Each number is 50 + 12 x the weight over the matrix's rms, rounded and kept within 0 to 99. Layers, rows and columns count from 0.

# layer 2 MLP down (transposed), 768x192, rms 0.142, rows 32-42, columns 128-191
58 44 88 78 57 58 64 53 34 49 58 69 44 41 58 38 51 63 60 55 76 45 58 79 52 55 52 61 50 51 38 36 70 40 51 51 77 34 45 60 42 44 38 42 66 55 50 36 40 29 50 37 47 51 66 46 44 40 60 78 59 49 31 38
30 73 58 43 35 43 72 41 51 74 90 20 66 56 58 35 61 74 58 10 85 40 20 60 41 55 56 51 70 57 56 35 68 49 53 70 51 17 15 70 22 34 56 51 68 52 60 20 64 44 58 53 35 42 53 67 58 69 53 71 43 68 27 22
60 34 39 61 47 44 41 50 52 57 50 46 44 47 45 50 50 36 45 42 52 45 39 26 38 52 45 49 46 70 55 40 59 56 55 64 49 50 29 60 61 48 35 52 58 49 61 51 51 39 39 56 37 63 54 41 41 65 39 52 66 58 76 20
73 46 50 52 39 51 48 45 42 37 64 44 36 49 36 46 57 53 43 66 71 23 46 59 53 55 39 60 25 65 56 61 56 54 48 37 48 36 47 52 36 52 63 58 56 51 55 60 40 44 46 56 35 46 73 56 55 57 43 66 31 35 22 39
48 42 52 32 53 53 61 55 45 61 38 52 42 37 40 55 49 37 75 48 46 32 61 51 71 52 78 55 45 52 53 46 52 65 52 55 48 47 42 44 53 49 56 56 39 57 52 53 57 64 46 41 47 59 59 37 47 63 30 40 57 62 33 70
52 32 58 53 30 56 62 59 48 69 55 57 63 61 56 30 37 56 42 50 38 51 49 68 74 42 54 39 44 57 35 46 04 52 67 63 38 71 60 49 22 53 49 59 50 42 41 34 58 81 43 61 46 67 63 50 45 57 58 61 24 77 45 47
55 59 41 48 48 47 54 50 52 37 68 56 33 51 63 44 19 50 50 62 60 31 41 27 62 49 34 37 54 38 34 52 42 73 59 59 40 41 60 45 38 40 55 61 42 31 42 59 46 60 43 36 32 44 36 49 44 61 51 52 59 36 43 79
69 35 44 48 56 58 51 71 65 57 36 30 54 25 59 53 52 22 34 41 65 35 44 55 51 39 45 50 36 68 52 77 25 64 60 51 47 40 52 54 66 61 34 47 43 34 44 54 54 68 59 68 60 57 59 31 37 47 35 61 57 44 20 37
34 68 52 23 56 43 34 54 37 59 66 26 52 31 60 37 49 59 50 44 43 62 54 47 60 51 47 29 58 48 55 43 28 51 48 56 53 57 51 53 62 58 57 47 64 36 27 59 39 64 51 82 53 54 61 41 43 65 62 58 51 43 43 78
48 53 36 70 43 45 47 52 68 50 67 51 32 40 74 49 39 58 35 55 46 68 61 68 44 45 44 51 58 39 53 52 53 56 63 51 69 58 62 46 70 69 45 23 70 49 68 72 74 39 44 68 58 35 45 76 55 52 20 49 55 47 33 56
40 51 56 34 49 31 33 58 37 59 51 64 36 40 60 57 32 16 15 38 39 42 66 49 64 62 57 62 75 34 49 63 44 84 44 48 35 36 45 60 57 45 63 58 58 46 51 50 41 21 54 42 39 46 58 44 48 60 32 45 68 50 57 65
# layer 2 MLP up, 768x192, rms 0.165, rows 33-43, columns 128-191
54 44 32 20 50 69 54 51 52 50 37 56 48 54 52 69 45 23 71 32 47 31 26 43 41 81 26 34 72 59 45 76 32 33 71 29 24 38 03 80 45 30 48 69 67 32 37 22 60 37 85 53 14 59 48 31 46 35 49 39 51 80 32 49
58 38 41 36 55 54 68 51 55 70 44 33 46 42 47 52 41 39 34 54 44 39 49 50 43 56 55 68 43 49 23 60 49 36 43 43 53 48 31 34 60 65 56 41 43 58 47 37 60 45 58 50 33 53 52 36 38 45 39 44 49 61 38 50
34 42 54 38 52 32 46 53 55 49 53 55 54 56 60 48 50 43 47 42 42 51 66 42 38 56 45 58 60 48 43 43 60 57 38 41 56 43 56 42 45 54 50 63 40 43 58 59 55 48 52 42 50 53 57 55 54 59 66 51 53 56 44 50
54 38 64 55 46 55 41 59 46 62 45 54 68 55 53 52 48 55 42 42 56 61 28 35 41 44 49 60 51 56 48 41 51 37 47 36 39 45 56 42 59 52 52 38 58 63 38 46 51 44 52 65 43 57 46 55 67 32 63 71 33 50 56 29
62 42 60 46 37 68 59 51 70 42 49 45 55 42 50 53 57 33 61 57 71 38 56 37 54 54 47 48 43 54 57 41 41 37 32 52 44 58 41 62 52 58 49 48 66 42 50 52 51 29 59 68 44 51 31 46 50 57 36 56 40 63 47 57
62 56 43 53 48 40 31 55 52 63 37 44 51 57 36 47 47 83 47 41 68 59 33 52 45 69 57 45 56 46 53 71 49 43 37 37 55 64 53 61 43 65 38 46 27 56 61 28 58 76 66 44 59 54 62 32 64 46 57 44 37 35 39 58
45 41 55 62 54 40 56 44 48 51 42 65 76 49 46 35 62 49 59 55 56 44 38 52 44 33 58 46 40 43 58 72 56 21 50 61 53 73 43 42 69 53 56 72 47 53 69 63 52 51 42 46 63 61 52 54 64 36 64 44 37 56 43 61
68 57 64 32 60 53 29 44 36 63 31 73 45 39 61 59 57 45 42 44 42 57 35 53 59 53 47 38 51 25 54 61 42 54 25 38 66 24 53 45 38 57 78 64 55 61 57 60 50 49 53 47 52 31 66 50 65 62 75 55 36 56 41 63
59 42 54 64 63 31 57 36 29 50 78 41 42 55 66 57 56 32 66 33 68 74 50 57 74 43 46 62 55 61 44 46 38 65 50 44 60 48 46 48 38 43 53 56 57 42 56 39 48 58 61 57 46 52 49 42 64 51 35 44 56 46 40 38
70 68 31 48 35 50 63 44 41 41 78 30 65 34 35 53 51 45 51 44 42 56 49 51 57 31 35 62 45 38 91 40 14 48 30 67 71 59 52 79 50 39 53 55 55 33 59 45 33 50 76 32 51 62 39 41 54 65 21 48 70 49 62 35
34 47 56 52 39 76 35 55 33 55 71 44 54 46 64 61 50 49 64 47 27 67 23 59 42 52 52 52 26 62 40 50 50 54 57 55 57 34 40 44 28 52 63 48 42 52 31 57 64 36 50 50 34 50 36 61 59 67 59 58 64 40 61 34